From a checkpoint of a small transformer trained on Wikipedia: 14 layers, MLP 320 SwiGLU.
Each number is 128 + 32 x the weight over its row's rms, rounded and kept within 0 to 255. Layers, rows and columns count from 0. Numbers have three digits each. The size before them is the row's rms in percent of the matrix's.

# gate: layer 8 MLP gate, 320x128, rms 0.172, rows 233-299, columns 64-127
# up: layer 8 MLP up, 320x128, rms 0.179, rows 233-299, columns 64-127
# down: layer 8 MLP down (transposed), 320x128, rms 0.166, rows 233-298, columns 64-127
gate233 098:122104127082058158101134112131128191112094096127118093073136131164117109099132184176159131082131135133127131116161152075106146158134125108107194128146123197149121096134094091169084123102118119
up233 094:128147126138130146121135119105136106171197125136110101124146118103123118105151150104108142144121136151154143137126165124095063131133124085094190116068138131183150094174137175071167109084082119
down233 101:070227157137130167148107095111128169093112105181141174114114135147141142141151173129184115129141123127119105117152155138139121131097116050157199138137064173123151093121112099140134081099135092
gate234 108:152130073125171158149094149192168160069107133119022127148155074105180161135071122150118148175176173196127109162129118140143137133133134141145161104153123126150118173096194135142122128128103088
up234 107:130129096178115169127129108118191200119112106136087116118233190156108129132114150104093165128156144157100111098112130127138125128157089130094171103161082148063120142122136137156149207072138151
down234 107:121142186164079140084088097102120129128075140053124153141101084185111137138090080060140149111141108184155132163108126147162138107143091135119209088105082122122170099189191194162166123136102094
gate235 115:199156105142127131163131129122072106117172099128054127160099111149168051121135076098139138134164135147126109162108123169105126113131140181121131121109143155113189134068161138092171145167097132
up235 103:161143135196089149115098140116138149121138090096154156150062166082166081171076124084129056099091151131093158143133084156150159064108128191147155163176160146073113166181109093166154140129167136
down235 108:136106065087131176120133094123171156098131086094171158126170095143162115129142117124159143143150084131131147073106093051161183084126156118101130116096126129120155148128103117213148081139162041
gate236 098:119091166108152101141153120149117118074136133128130104096117124105142152122073075140130072131067197108085141101102153134109143101149154135146145171114136160154104081117069122072152159112155094
up236 113:178110144115103147147161081112124082176110193107151168180161160154172102107057149151122087174089105141082147130127092120090124142129139130103130122164113152092138117130127118100075141129086095
down236 118:156165148152114127110147147134124111145152118054124117108139163158162099108106131116154122141194095139150100201133065160105133106103164104079084104132123082127143122122187096213129169131151115
gate237 096:140153127060134117117105096113122190184144073154141121122132138091069093122160111140118161125105098096203158133062116136182120126148084117154163191165118134096103121094113153100155083125090103
up237 095:105125155149071113132188113151169149111174063106131150148122140080082108115126139156106083148125120137155136121145141141175175065074143172145168108115104113099129160140130131046136125108177141
down237 096:102123118150130114122191095168127116103126105149100159165149206172219140140110119110105191176156058140174087141108111153123135122100198161115194110112101098188074102118079189109106125141149135
gate238 092:133119211126106120127139123107144146147169126115171139000092169148147101142143115139130195152119200131099094175132190141133119128114096136118153175166177161142130137140101118137151113142181129
up238 082:110109233129087106165156115089160141124125132188165113036136118133127144091142149125102157185121170174120082149141196150117111111111135168165130192164193173124172108096123137117138130139155138
down238 092:130115186134124136150092099113160122124156140137161131000084132143146121129142092145119138181143134133131149153087141140123127109131157140159113131094171112128122142165111139105151109085169156
gate239 109:136167107109175156119138115136092184082135062098136175128101099068138073081119108100151098135117156094062139078087129112197113153149095217066169066129139138136107159113088154099109150142163080
up239 107:069167087136080076081198123122140133161129107099114107142115116072136143139148136073123157099150147138118228129126158197132125148116121123124101133059140153114121186149182159147111171108120151
down239 114:169142090130119142159097120093119156122093113122079115118169133119118097165136098110126099136121132122224086095199218097125121159066178136116179144104100146106099129160173171122143097082096162
gate240 106:154153131131183204122148123153133096126137126091087105154095093098093128101115093082138104155171158116127126115062108139175145184146176148093135143068128107134171094138145172163178084109189129
up240 093:066098099144138142159135111101107101100076103104097112102134107113122113126122233114094095138099190103095111149147123095181104110147098097091110130187191085180094126095118098153144193146096086
down240 095:143085170170147118157107088159122172132142135063168151168132124128096145132092137068167085104064163129144117148138151128072095180132145139107159156171126120098133119093102153165165148104063164
gate241 094:137175167111182174111147123143149151158169126117103190146104111084172075127073156138089158117152158181130101114080112197063156162131071154089138131180135172125129111166129179138129163140108106
up241 102:123159124136149116115135096133122123108071114186130142110137120165167144147137162184090135210187167121153090131106113150111148107091140118144089107093146080122129155116136130114129080148118088
down241 103:185126154117092120079082110128073062077102100120183117128176124133162168163131125142110184150135157136155102097129142119094087143132114088148186098106184106105182159140094152080083127135146128
gate242 105:153143162103189123145129107130102113064147130118098126187121117080154179089129177108133100111162131140106083195103171158095079067111169096092163124100168131076124137054143104098161138152117117
up242 107:115175146078150143121146147128102060148154114056131104119123103144103096160077139118124102177155092088061165155138145114132077090124139090079096133115135161084105136159122140137122104174112087
down242 107:103131062189134122141151129127094148153133102072129157174090104131099132187100152093060143141149136107112145149069174112109106109110113142125126137136120147168115086164125166083178135127129155
gate243 097:077116164114105175114124112145081143192166136110152101149147172102175149166081132143126169106143113115122147146104131119114189139145111125112116094084072089114136116170148116168156088117135205
up243 108:083158140086197113161162133109182147161132107156113205150173149143132139130116121112130150097116076128129140192082126134169123101116054107125177135184094168105169120129126111188126123134118126
down243 108:156099110114169150113180123085162112139122130111123186225123167135127086154156105108065103093117159122108089108120114147084083120053150167164151105092130178110123148144124151144131126125136140
gate244 108:123127070061101215176101116109137093131144163067096109153092159092108077114130116149112090082117157083136093077131126094168140118134167154134114086116147067143091113114082122103148165098113168
up244 097:123133128157172202139117145199125090113125136148117119127118138118128124180143094182114165122080096109160137118146187156167131197084126064097089132100193104142070177127142101151108133121107093
down244 097:085153134167109121144112080133155106076168137179171092161186069146084173112103139113190097117103123099145170082089172210118127137111138107067182141086145154117087161101093120172161119139145149
gate245 096:110087114137130139123130154136096110143112068155105130130081128124130107144170127109161098093131092152083098087160105129150107144147216151068106160165068102144192112144142091151088109081156129
up245 096:148105094130143157089167113153073149125094105115132141109111102155100142101129206136182157110110114131109107127122095103043138148131161104070103115205085144178108164134102116139097067117194179
down245 090:136119110061168117109123160137138092137091172090157122101131063148120145144172104148053077153131131116131163167135136126159113079131118154153138079058114152143107160160072169166135163145112202
gate246 106:126084087114087088123140136170152113155076083112171079087102132106139109186106150121097170107147095123101152150162133112116080171136108195091108166140147136175123140119135129137154059174140095
up246 104:117110184109138127165110114048138153134130093124087112123121069160108100095144107124126151126219147115162113106152181135123108107196157123164166136086142083180077036115164100096127143110120199
down246 099:145131114145080168079110145128131100110130182168114114175142109164136130168079112125086150109140127185101090158108125156163108072134136141169168128053136111078172121150082080110190142133108089
gate247 102:137139112169130171121095169116120094122145099116098117145125167151171105074155132151182133108109064174171103123191069153143114072159148170201147151120157121172160108163158107114104061121141147
up247 097:096135095096192081178106093065139116125125138104174119127125150141108134126082167113129150125110167114120098164122148111106138103203136086083119107142159130157123075108105140136079081098084085
down247 098:181130067111105086124136107184154182127131134131128171131064120115164104166158087080109093099166107101117171146074149083166122131122122236218090160070073104167117142118133155100100150090121101
gate248 106:141136169133175114155171159147113127117132160212128128129108101126160158117093141137228094131126078075074128140069142199118076156104167125113130118118106160143119143129105095199113134126228108
up248 105:138155125110101165142038107119101107137150142096236084095166086125114130126129149127104192091131158102129168111127114165085169135144132108149176129164119103124180155052113172123142094125122174
down248 108:128142134118127081122111088121120064203108157128084165106188129124138070107176164174149106151081168127133174114135127128120104189130122115078162157103121107156180130104069118143063157097141143
gate249 097:113138139079109174165077158116147150132137081118138138118145117159152173139100180098150184090085136214157163153129114156123150150113099101121133118205108150118108133192148131128118145107120132
up249 090:110100167072123105162104177108111089108191131111092170119174124171134166084047184138141171106126114130137108143097118051111085173134146136136147156117147126119047174165172162138070138149164120
down249 099:109141140147135116167123187103245191125121154161119138125133128129140097104140120170186086116101127147105140136113138133143150147170111114128119121168079115102158149113185165098101154108122127
gate250 099:157140122110102131194126097158132131075097113106159158147210029109131104098058176204156112110091147111146149111088105109120055085159157068109179086157138129194123112151132135105129135122153060
up250 107:135193114110155115146104094183178128162136140172191091141095113111099160038194078072170099156188128076148105128102130188110160159160106148188117165117107111145133116157131133166118098121127142
down250 105:109091075150094170135037129137097078105140124148078124099078160150091120138174146071156138130097179122102122054157079120099091154137104185119162125115164121165110044063108150131119140109096120
gate251 100:133181138129100080148148134083114161147106163198166154113087132170127143162128135112125101104142171163125128077095134122141177101060181169112142071159138087144145163123122165155137093129051166
up251 108:129145185107132177081100057076152082112151116145172117141152149140122178121154153151083191123168113126139180186148123096114117058152146094146098155084151141113082124139191106076174140115124163
down251 105:093118096174126168094102045115086178104158100144157105150142124132154109087133139072094154114136101051107103103136063140115083194140120092162125126103093129128143084161113186115123115123120176
gate252 105:149101099139163074124155139184083126120153174111121082098101125150123122082167101124125137138138163135127152079171090140120081140155127126126197168079128195154119124123092140100174143164151115
up252 099:140163192115107142139119125109153037122176165144181187152163147106112175148066161117124153144145125116139124125121157123142150142160137161188065113174128100092121123046083127135122122132072123
down252 101:120116194198139124154103067164080106092094141225113125122141120150125114148139101152148128113152161176104145139129153144155170081136114104145090124155156077119104074117123180154102195068118166
gate253 096:121110152119114136123186123136139094110113147094169134110178163182157172131147179193101135115090137184141114045174184109138115126116117132152141090165128127196132155114100082129153049063174111
up253 090:123139103126132065079112155164131206187130139172110154087145115078063144158134141138099133088103159123171139179099134159081115034130080119152125106172114170135091138112119130061120114145156133
down253 091:110100093116174103138074155129155040140156159139133139075129110115094162119178118168107149156119082163113124123091131085137161092109148123088126121070160064140172072153125179165125135140164128
gate254 103:107169130135105103120134098115116103079112110142077157149111171106107103086147122133175116139120128127129043096089108083126105160079101142143118139144120122143152058106142117142115136098153158
up254 103:125151140176084130171099142134149115194166150133105115136124113118143155193136116120150108120090115135118149125144168148168131083162152152102107102073151150097119158096148177169164120149082094
down254 099:129117180093175136167097102095093134169095137143158124172139219117110104136140117097131140160115171100115154192103181120085131128133164132119120147092143148100132067116124133092164097140115125
gate255 101:092133092161137114143155165140096111142190127156106125098115151163108102187078094104084119134138149144107130101153068134068187096095107179036088168144115083135154128134130057135146200108144077
up255 104:163080096148142098115135160113127200125117131129121138146156112165150185122108093066229078130075119126144113130169167121098085148160149127106057151085162155142135145172089148123131064099121113
down255 105:173137121071134117127175095074124147108120184092050198129134162118107155131113138139178151149142091077076093145155121136153112143053204153092118099116138178131103161140090130127100098119176131
gate256 089:204107135096112138141186156168122158220070152062115126144178125114158126209131163124144129107135135091106085181135150136126117138159100071092100116194126094137191135190114147135171106154139152
up256 092:087157096116148141206098071212154104135129161131161166145114099089133089070119082132074128112171124115140107053081115142099149136144157112109166094158137162184155087170146132062200152134146111
down256 098:154086109118077135143150152191134124164097135088119093088134131152140088179138109149128142134118139103103085174169124122136161138105089116118140135107085099103070206157134161126156149153097133
gate257 109:125114126129163167123141096121122120104135098114121098112142141124132115137128158142094171101165150149156119163115156061226137084126129142118140132154147110143135122117121151195142103091138075
up257 104:113051165151183143171124126115122123108192122159097117084095107124141156058152187186091122117075125033087131131175131131174112116145148120171121189108150123160107126116078115168084118110138109
down257 103:133133196102158114133130140119122144137162174165084107142100139140128127100143130071110046096135096076095152108117175119068140158153142125076102120121095095128153131175111093124127156145109149
gate258 092:120081095125175104108087159118180154187105096139139120152064175118133110177167145106087126070171074103133169117166151128121105157135064128139119177084131133118126156148179137140147190139127141
up258 089:119106145127118152176125119162095096181128052096122157123105114077187139128133087154160076117127083164095104196188070114072126075125106157138138109124132161185146126166139162130151082088148115
down258 098:078098085133127143184109144115132181095093142138102120113130169145099120231119129062132129037139129141169131093133150071140148130149103205142154145072123129097114131105095166105122112143123123
gate259 110:126136180095092126175130160072093157101177139101071127135120106151102069151101079141083160183150088146093087111137106161185122145092097115168137145141104117165123131160121080111126145102172134
up259 119:136151138113142086127146154105101100132088128116179138117120107154121093162145125132105156035123095109148168152170141153109095097192127129158111143085139092164112125160137133089118123119141174
down259 112:122128138118139125127123144120177122146097118145195141103149123105115093153169126160121099044133099113174184184110135175141163099158142172074138140083110092072060084086125122099094105108124159
gate260 101:181219118090132184117100148090181085142131139128146182165143173175162116089138168178111131126110167130143132171154085155134205114155128132065137107146135119166160144093114161058159153165137083
up260 094:143091133076113099120144159090096087143113070101143085173175135134106132120118093114102112160132098115111078151078065059145096075133148102116123151140131138086235117131098109079108140069159055
down260 097:141173105109168140118142151145110110094116162092089086158101141201162074118139126170115105112117109124090063125137104117148105120100172093139104107152111094122149162180138130121102113135197123
gate261 103:142107119083099149182099142135103179189101072154098092113112157117147121149105135148168201134161129163162137107070099115129117145109167085151148165113176095190100106123061148129133108136144118
up261 119:139203064174113129092098081118101149054127133096092107128115136064136137176130109128085103129171187128164147162063118125128107067137132127155142148128116169095128116137146174098112167125068164
down261 105:164104146118111072134111156141149139196179059166182135202088124105208079174149161091146122162092146076122107094092146124146121085125139105172145116159159110121131135186104084097132136102138131
gate262 102:185135145119141133099108153103173200168110131078107104106127122126100240125160093089178122170199098131113126105104116112111118149137140137145145132152119130104165151112163123137155116103138071
up262 100:122144132134101115136185129168098096136110133150168143111168095173153124064159053145202114067136152107156115153120130083161191175094086158139188160115131107104124081112095149142117161071137161
down262 099:129149147184104121155113141143086134155162143134147166143162150117165070212152107151174131120152112117117188143141100150055161149147163166120126115096154119065128125094121103144163129117165114
gate263 107:105175135160139113124116110064141090093130142139164162157095167108116150159117141160079130160118214117125157113087144129152156137104090128145158115128150173158158117091080093167098137144192146
up263 101:155111104120155158139147128132149138151096121137101179178133093080108127110105185161135159152146056131114117110155086146086135181195133109120125122093139146140106100129128122112159083143150079
down263 100:132166166114098125129178169214138157118093146077138145213138081128154169120166126098120103140085156159046150161140097101061140123150100078121101117139104116131132097102182131118163201123147158
gate264 103:157166093116153150099096104155128121105197080092131163172142165156141105079104150100058073115126163176077145108209079094183130084200162175131130144144165189139138123126144146160133133114118136
up264 097:153131140148067121108120073073127108170147121127130133082194123166121129158129122137168177144091087193155108127086161045161142155130089180118109160177165153154131181064204112148142109113152146
down264 098:151074125138048148140098108122121120168118145161146083126155110176147102129187105155134120183063077117148129101158188144120182162159127138123092117140149142188118123089234112132112170148122110
gate265 104:154108137119076070116181148160156130132148108150075112127129101139127110136165139116084137101091164125142178130110142158131130140106116062174145144134154105173135106104133162094158167151126085
up265 098:151117108127083108120150144164080133102145099101109177103192131111144123135119105063165109101099117123117126121124207097099130141143113096127101096170105122085123100115108167035177088169087137
down265 097:103152078118137094125204115104140110125128110126152143067115182108115136127023131142117141132105134166154144103187114102134189123123148142183084133144131115094153173070093147182145135111134185
gate266 099:151111132091151107103145120142142083135156106103060125089175144070135112149119103091157086061184117076110156119113117132138252131122087154120142156050116138149167177097171160140119163121139104
up266 090:138156146138154141117163113146136130113161133115148140139097135103133161124130157091107139117134123116127144163179164163130075132155108131142125130104120115114105108100152147160071143095088125
down266 096:117065140117083153042068087117166137127139131117161127152113154133131089176092105171107167173170099152125167169168116122100101142092108120138140120136162122103105077102164112145110107114218199
gate267 091:119118153141148136101134139121140112185118120120159108112182113098105070077093139165122023091145086093121055174104111152153116109094172086116115112162115145103089116121172124126145206134089141
up267 092:098123158145123143038148121156150141106060110151143143153074104183172142166131131086160158122107066106068118111105095097083157108154150145168105137114143071114134115064124086131107071090114126
down267 096:107151148089143083151182139096068124153172166158112181160165113095085121110134130162167073091147138094103140138126155112079151110171135130185112079135093151072050118170092126138123107144117181
gate268 111:088134086155183156140098128090125130154149083105131136104111071170088150077142129104085083083104129144153140085111095131174090168112132127114120180118073102114051078146129086143115114161097115
up268 094:027123148135113114147119145092125125118154110095151120110160180083150142108150178113155112124185123099113096121107103089170111135076123190169120097146105139079104112100121124182170151144097188
down268 094:131133062147136112149127114096129178121154113165132115084112177166138162191161140118131062115169084143115145091065129185149110124190186152121124109173111122117119123123131155144110171128065154
gate269 109:134119060124133091121148087073133118138109079122103124188089136107048139082133183090130113109133063118041131118087105076082144111137090181163113142103086152196108109135113150159102146064110099
up269 106:136124110147119111152147143114137139135169125213159120077160133161096157106094136140105114202087146147109167129195189109163139147139149091081199142100169193140112151112115096062068127145143118
down269 117:130122151127154138112116103154158142104135156116138141210155119110150083138148120123166091120118165121137155127135152120121148147106156152138118122178070079109072159115163145139171141143129165
gate270 107:139164103126100148091105122136176166127096141152111145074125147085142138120114060087129144156137153094107079108082118199145103144135088078088166069110123176202113115123154175124083098135122136
up270 098:164158117139117120150105150087135160141155124113158111152120125123133118148174155143108109100127168139163109133120117149138180115072181142045183067144122124053106169125227146134088143124056145
down270 100:104177138179106164155118083107112108100134134098101145140070140103138139114133191162113168077125178090143159125097194108102124088092078123129134068098108146153173118089096077117109094133130129
gate271 100:145198170118091138094095083089105132053110108151091167130061097151127068120149200110130146138110094121150151150136163144132109086197105109097126107145134129146116096125157128136112105077142171
up271 106:101129186130125154170061105124050093075164158158133156148118174142115118110155133140032083136188140102166107118089162162145096134124106130124148128149137068148182108151175109129145062125123146
down271 102:062100092108195178126173157140130125186195132109105109096083114157129124105122087137206106162126086166176142123121118087145119132123165101056137111160153131129138168158174134138140147120124057
gate272 100:125148156108122129186134155150135171152192123153089128114117121128142087089109097125135139124131191158180182099147125119167134111107132087159136123152153130160090125114127128141130166145178110
up272 100:109120094135109106154122103115154098151106140073138143179126121145118144092162066117112161120128104095107059080128149160145114207153151053128117100076088132148151167103158140123135084039072194
down272 098:138127193089087096127091100141174181148097163090098166140159133062118132125091133128151132112190121071134112127111132121136091109158199099170106070164173136139124150150157155135171080083134159
gate273 103:123119104121114146127097095121130174071166123131156091151133133130121175110116137144150163099163181144145190128171117076046105167093134042103171147152158123175128099162109142073094178160131146
up273 095:092072121140109091101087136110072113104069188168159146084173163136168112150088109124104128165163153139115166119079128161125206180114199197109105158100202099126161126150149120125153145155183099
down273 097:152137105137169136114131134142121113154155090154159128053118116146078090162153171093109155080117139117122047080162119118150107188117120098156146150171139145084143088102087135127113099148146115
gate274 097:187091104095116129072185104119121141083215152139132174098173134072146146092086101104155141110161155179186123142145160157144113135119133090141153184121081119137070152118147108139209109136179133
up274 096:053129078178093131152083160137156100158163100120156184074132139155134096132149093152114154130098129121129139166196079096163116122102175132138125130156159122102184137143100121199114147082128095
down274 110:140169164099125203150120103098143153166062126166161131185113104164081120158176162148105157163101073065096123119109093109159137123093119107115112108151148168139125147174129142096087139142131140
gate275 109:062103202138152107158143154132117105136121137129109135150127167071116179089069196154062126072113165157170099085130150112121115125123136113114098151152147111135104109127116143094136124142139073
up275 100:139157191109186133131117203161043130153147126099089130163171082107155167165111156066145119158127078129093136133099161137114082148191125128139097113149093144187091132108204108174107130120156181
down275 100:124172161167184103175137147161072069146075102086125171155156139131083166172175150155141166106151125193081172090154114166146082149101161144131124084122104168173161118137174146134172054145129136
gate276 093:109135115185114114179190132136158113115176159151140165116203157120214111183140133154093132103136054070063131129139164153068141089112162135066112121119149131105106129136135137120112078168139166
up276 090:141087067117122125121116147071067187111143140155116099148140167091172173166148065127120104194129177119112131096122158152153079128099167082204185197173147122167140160120080108123084195142133133
down276 087:118145115194125042100162064150047129130111105132149153132173193086107160112107110185096166143112107120111140146089061127088125141110159187090113151126139120113117159108117199128148100135144098
gate277 097:122141091135202113132169145107128073107168111166109114094090164124137117123152126134130138076122108181100077136148115120130090117080140119098131144146147133089137115133124158144083152183181170
up277 099:074122085115100123100060078121129139154135099136096137066124132127147125122189113116164057087097159078172108056150150103122087121082120085113145127149122179120087168162116141094146132157148175
down277 098:106040126161132115125170078097162114149161119126157124122139090083151111144157071085183116188047145125190100098149139124148096170145109073104140103114135171111125084111098122126115176114131111
gate278 102:164145135136138111101136125160118149075157063116099108114128107122107062166045125157104136149143145174177051060104068161130145126159171103137167142147136098126145105107127117090132099103159164
up278 096:116122099132132051122145086178137111116104111173185123111107107157128096067166148134191152125145113148106122097169137122076119101153159186120068168121188106100134137023164147158113061131106098
down278 094:104119125154171171142153132121147140127127198119098161103140110149139069079152086098148057134104082174112119164149186110139141071156110116108161136074148167186105181178100128108104127188116089
gate279 105:181111056099107109187154119148121192152112124107168142123134105119135084117169116169109073136127122117121167104067129158163102116139153156127095172132096124157103115182184085092079098104141157
up279 094:156139129039148135155167105115093215116122139059129138128130131185090166137186158154158119157142217159078111190135095175103135094125087099155124130136173132128101068147153124147143090173073148
down279 097:168106108136105162187131140075119118088137105116090150150132181119221090110181104117050087175110098106124160112160082139175123162144161150136079184084109103117152139148109182116111175111126190
gate280 092:165099098130129150086149123118078157139166083159137132133191134107118136172137138092146120126139133148117105044137151153095118168123150132086134119095125084136165114108085188125082087149136096
up280 100:070171127057076133159069181127192151151112086094104041115105084134077145127078166141161099105161088093146118180125148108092122098118064149149153144139110138135100137170155092103151154083133146
down280 097:125101147096112117158078179141162130121166109147149135165141119095099104133096158117105128113138105156122126151134163124089090148152118141129132075104170169144149136145106083083130128166123098
gate281 099:082185132147103167075149143053063121160147098212116084090148127194155061125095154111115151083030112106094112135165124164099145151074127096126094175086133145123177114099140211113114191091111168
up281 092:114130069121065085130113165093148056134131129129166126145150113190098138149103184123168083114165056137163127116078084156185133087154111217100175130079172127126153156090153120122062114061143096
down281 099:103165153062105097158129127185127113197153130166148163142158160131107106103125093158104122154078097101094127152102113131182127114096095098091121117090142104143132150122151162158091173098110120
gate282 099:138114163150090156098148159091145117164152138115098141129161194160100104134113160120150046084156141126083124098108094129124123160185111121141144123127199157178179137089129108105126129126186124
up282 107:081163154140168174119124101075117129161088111071131137143118104101155147102150132178133153114157127061104121069122046098136133167109160077128142079158108122125163129163113143163132062134134103
down282 107:152148116151100066058093140107049122094084122193120125138116160132137083135150146174141140136166154113103047145133063137172070085124158081121121130171177107201164087153166128181132119091165126
gate283 100:137097115125206152125128129153142158114158153108100159195150156085202131194131173116140068160172128166119109102080127108135116155136094144115083104162217125121129157132053144091173192111145123
up283 096:167118111123150117100094173143123099137155177133125069152119169133097106136103096113084115168180155086088130113099063131146180180198130103117138152074109112139123093094183139172098092143092165
down283 093:140190110131119133098106165176112128135093116108092124063160072135103096105176122182178179122127134114121119144151087095125072123119109142121129102159120181132117091139126152037151077059150127
gate284 109:158156088150141152134131109125135133105103117116100147106134136079137128108182120124095181161166108099067226152145125141117164107127131095136212100078112098101178117175136102118031138132093126
up284 100:131096162182098188174112125064163175098164105115074134153102058137083156177121129161160138155091151126172111103179148136089133142089127095116076143162078165162161180141154109102127143096136072
down284 093:139149165132158080129125094089071114101146156182123104140136164109142123143150148125148084161164126127158167137097127094172117073089102138100085168098145100149102133121121184093120150130101148
gate285 102:176168139082187083149144119153103128167206137138093118155175099137060085096120137104174113111126155152142129189107131115139130083139097184172139165106075180160121102185144189155162137150144150
up285 101:168118130170102104188108153098117118195143110166135106126147134159066102197148178096159151102168116133167122084156129081173169121185122099099124113112193138083109139166104151155078117165100160
down285 098:128086098138148094129115128094200174155199134069150146146102186107118084150100180140095082160162125113085134071151174089138113088123176183063083109127186107130150147137106124083139136123159102
gate286 105:187184073109101166136112139133134123115114128079138161165122149095181181090129107065184100125100129148042161065043157138134130176156115141111136138074133174130194109093094114158084126151117103
up286 117:097117134154103185135120118139087165117109173097114087115086120110083110126164163133071145072173138124107127083159136122128119150148125115092134172066122160152162118207109131159133109179087128
down286 120:081082143178061123101110175118135130115113074124122107161148148147086049132120163177127123050146111085055113113085114083145130131118096151154126099165097119103135141173114097120123092141146158
gate287 099:140159072139166168204122126107062138204132169133164109115105203150121177121093171079183069070130138101117144132128144088156102078130081105109103172119133123102093148140158164114119159170120109
up287 095:161191119176138126111115116067086127146123128140173115101113139165125173125126196128185086075152143105156113127117205103156097079190098141118130112142122122147091135135121187126069114114153157
down287 094:146116076127116145129127138134092156122065131140141151153138255144111126101129154148204110075139118075133164170145109158136078106132135145131178128124093105140093141077163143161106138150129136
gate288 093:129127160100100143156139128160141102162102118121082128142168117145093172158090112108110125083100138167130110122100155164127136066067105147118114166117075115045099109169146058070147108141142153
up288 100:150146140142084128127182086115095127054099146142122116121106133113109105169115090115120110076114118103143088136108079154129121137080147090134143127167105107110120129123104099100149096128133143
down288 096:107145162137093063182102121159105131120097082162108141113115111143144097131159063201131147113078067144109138100097072123098124097183169142091114101161080095192121134108152102104067084134133147
gate289 113:090091082075122120175109112108121146142103148148094122116136090095129216138117119140115106110134180097060151171053108182149112144132076184105139118028118086132096139094120127110099082111170118
up289 111:153141114064042078124130129179107198106137149100133139107110104162160103122125164153080164145160081113104165139154154113108090111135123103181067107075145197142086110163137130108092156133191113
down289 107:173129168087166101081192128099120117134084185187149102161163096149125140153129134158181181105125110103136093088142082178162089091151123127116073132111135119101123146130131134123138129196140115
gate290 097:149198157124063133136155127098150177136150102088128069080121095172104104235160131084145150091106131131127081101164097160123160149183158170084100153119157125138082046113089148191146155098156145
up290 105:142095117108157091147146067138151114096148185094103203114137110133123086132136182132158147134155122106107201146059154055181151130127104152096117154104144106119123118165168106182123146166080081
down290 102:140175145122143164132128103174115082092174154158150150119146124177147093091173133099110157148075096122121104134125112078142111109131117070168134159055146128179098155164066122199059154088108152
gate291 099:175129120183054169113129160103124156132108109083095059144125166167136143134066114132112114111101096147043131097159114095094125163102111138124155132174155166132065121144073131091114096170139089
up291 101:094156173087087150134097063176143105123127132098153197100162126101128134067231114143092156116084114143183117158111115138174117127155111145170165138149151120122138106113158060125138171172133189
down291 098:161132118140143083140109133168121187201161120097148107210089125165161110147086147096146119107104125119106046118095134087143123085124110110085185139141110169159122111130160117074183066142103132
gate292 089:088085121098088136151080059111137075120111136120156107220160100128123145092089165105121095087182145142138116122135097070147125139138195201122099107126123157065093159148117149088125123145118133
up292 086:095106115122163150109075106134055095101164122193130118177141098114130151108126121097127129121143162079119054158123052108096164141166157095143131109107157196119108123124151101124169126186040103
down292 092:088111098087194147150045092133096123158024112140148068109086189169083107049132168087126129136128165156151134133128157137120113109090129145197124153094118093127114143127106147132158100091111133
gate293 094:090208132116142161153104152124142081090179126155131169162151165178151116111106068136094079173167127102087133089157147065163120146164178122084103139092063102131150153174177076088142103118105166
up293 094:140092108136086088099148094081098118170140125113103096106162116153143136126135141087129119110142174148104093148127080068101127130118165106115170214088112126135115139097082179098088090127128177
down293 094:167160153121117131089079128193120122151138156144193121097091115183062124142157140142190131135137110073110182127180148126138135152088103137120105125123129109106136157122153172152116182166111123
gate294 110:120143149111098137164101115095126109080161042099096103160051118180137139133109136123056132152098131166118166154111187133141171145100117117092164154133128120061135138109127092075140148096106089
up294 104:097154127083115157090151126161117155124118213174147152132118172113082189124124149159126151160160124140122146150102117103150149160125054113075157165116132086129078095081055146184157126152138046
down294 105:153108145091108151126097095136144145105124200122114104207084074122175121127083106057201173139133192148133083154130115107116093150120092134160125087194115150162137130150081113086144132149098126
gate295 104:198071115171118120141170127161122131118133157125078137149072152142139198116101112134179054115112151155115115166134106149081040144143181183166124107132183124155113095156197097121150157136157160
up295 105:145111101076118145173148067115184131146129108115118158198080110094152203163059149174124090157125112110100085140165082104137156124109106108164100154081097094150112155172168090106093094060136103
down295 108:125153129115075135127127145086139140082117118124115162116120112125060123148151088156108119096111090179105044096095153105096152129125142093076127165117106147182123122155157100127107120094117123
gate296 097:106086155183133130098087127122108111152161114127122104154089103093085125221142118076205172095183133159087213133142095142132078122151110183114127111125095158112098178135112126168179125129107108
up296 101:146110172125099162091117132094140136118128166160190171137097199131166143120156156133137152080146137113113123087158118142120131135125112188107107118114171213195106131113096151114081157100113104
down296 097:165123136129142140207122065081107123067124161150112127118148149143155116170098119174188138128102088129130037122158105073098110158097183104127141141135130128108181155155120159123128119141118150
gate297 102:103068138108132107111129099163115064128124082157169092096133156098155169139079064166086107088157134130079143097136100128146106160115199148120054176145074159170103153145217152086095112142154182
up297 093:138048055117111096106143103149097078127124143074107180098163158171171109139173176135124149123118134110159065103142184090130100107142099118095091133159162116179084148100099103121165128097064155
down297 093:142129166123041167117137161083125148159151182066155092157119179134210142183160133167086134178123098114099152148168137140137177125140116157113134115106167165165067144180152183113135120167128114
gate298 098:133142136090127130100128140168095166063117166147162169157131129130133090077134108130071240128142124084085178157162076171096130153113169153143141128115159139180134133100122088094138166125088142
up298 099:116187090107092146122128137148164132137186127077096193108088096140146101154136111169112167149099126107089142095146142170142143089116072128117099155111173208120151167161109167158139140151148139
down298 097:121089152051084136150110113114045177157112145106133128140186079162149094145111165079199157158121114148119171186145162133110144153119140134144125111114128062096117131168054132119089118146116095
gate299 100:136163116155076145136109084125103093101220150044153166090133135083121172146130132074058189133079121156090140101129100148099151102162164161103065130130157106153107136130161111133150124122099131
up299 092:084123076126121159124064177155157120102153132119157116149192122059120106110185151129153107115184144120223148130144127125087131135087133149139203111117072129136064089127142097179148103130119143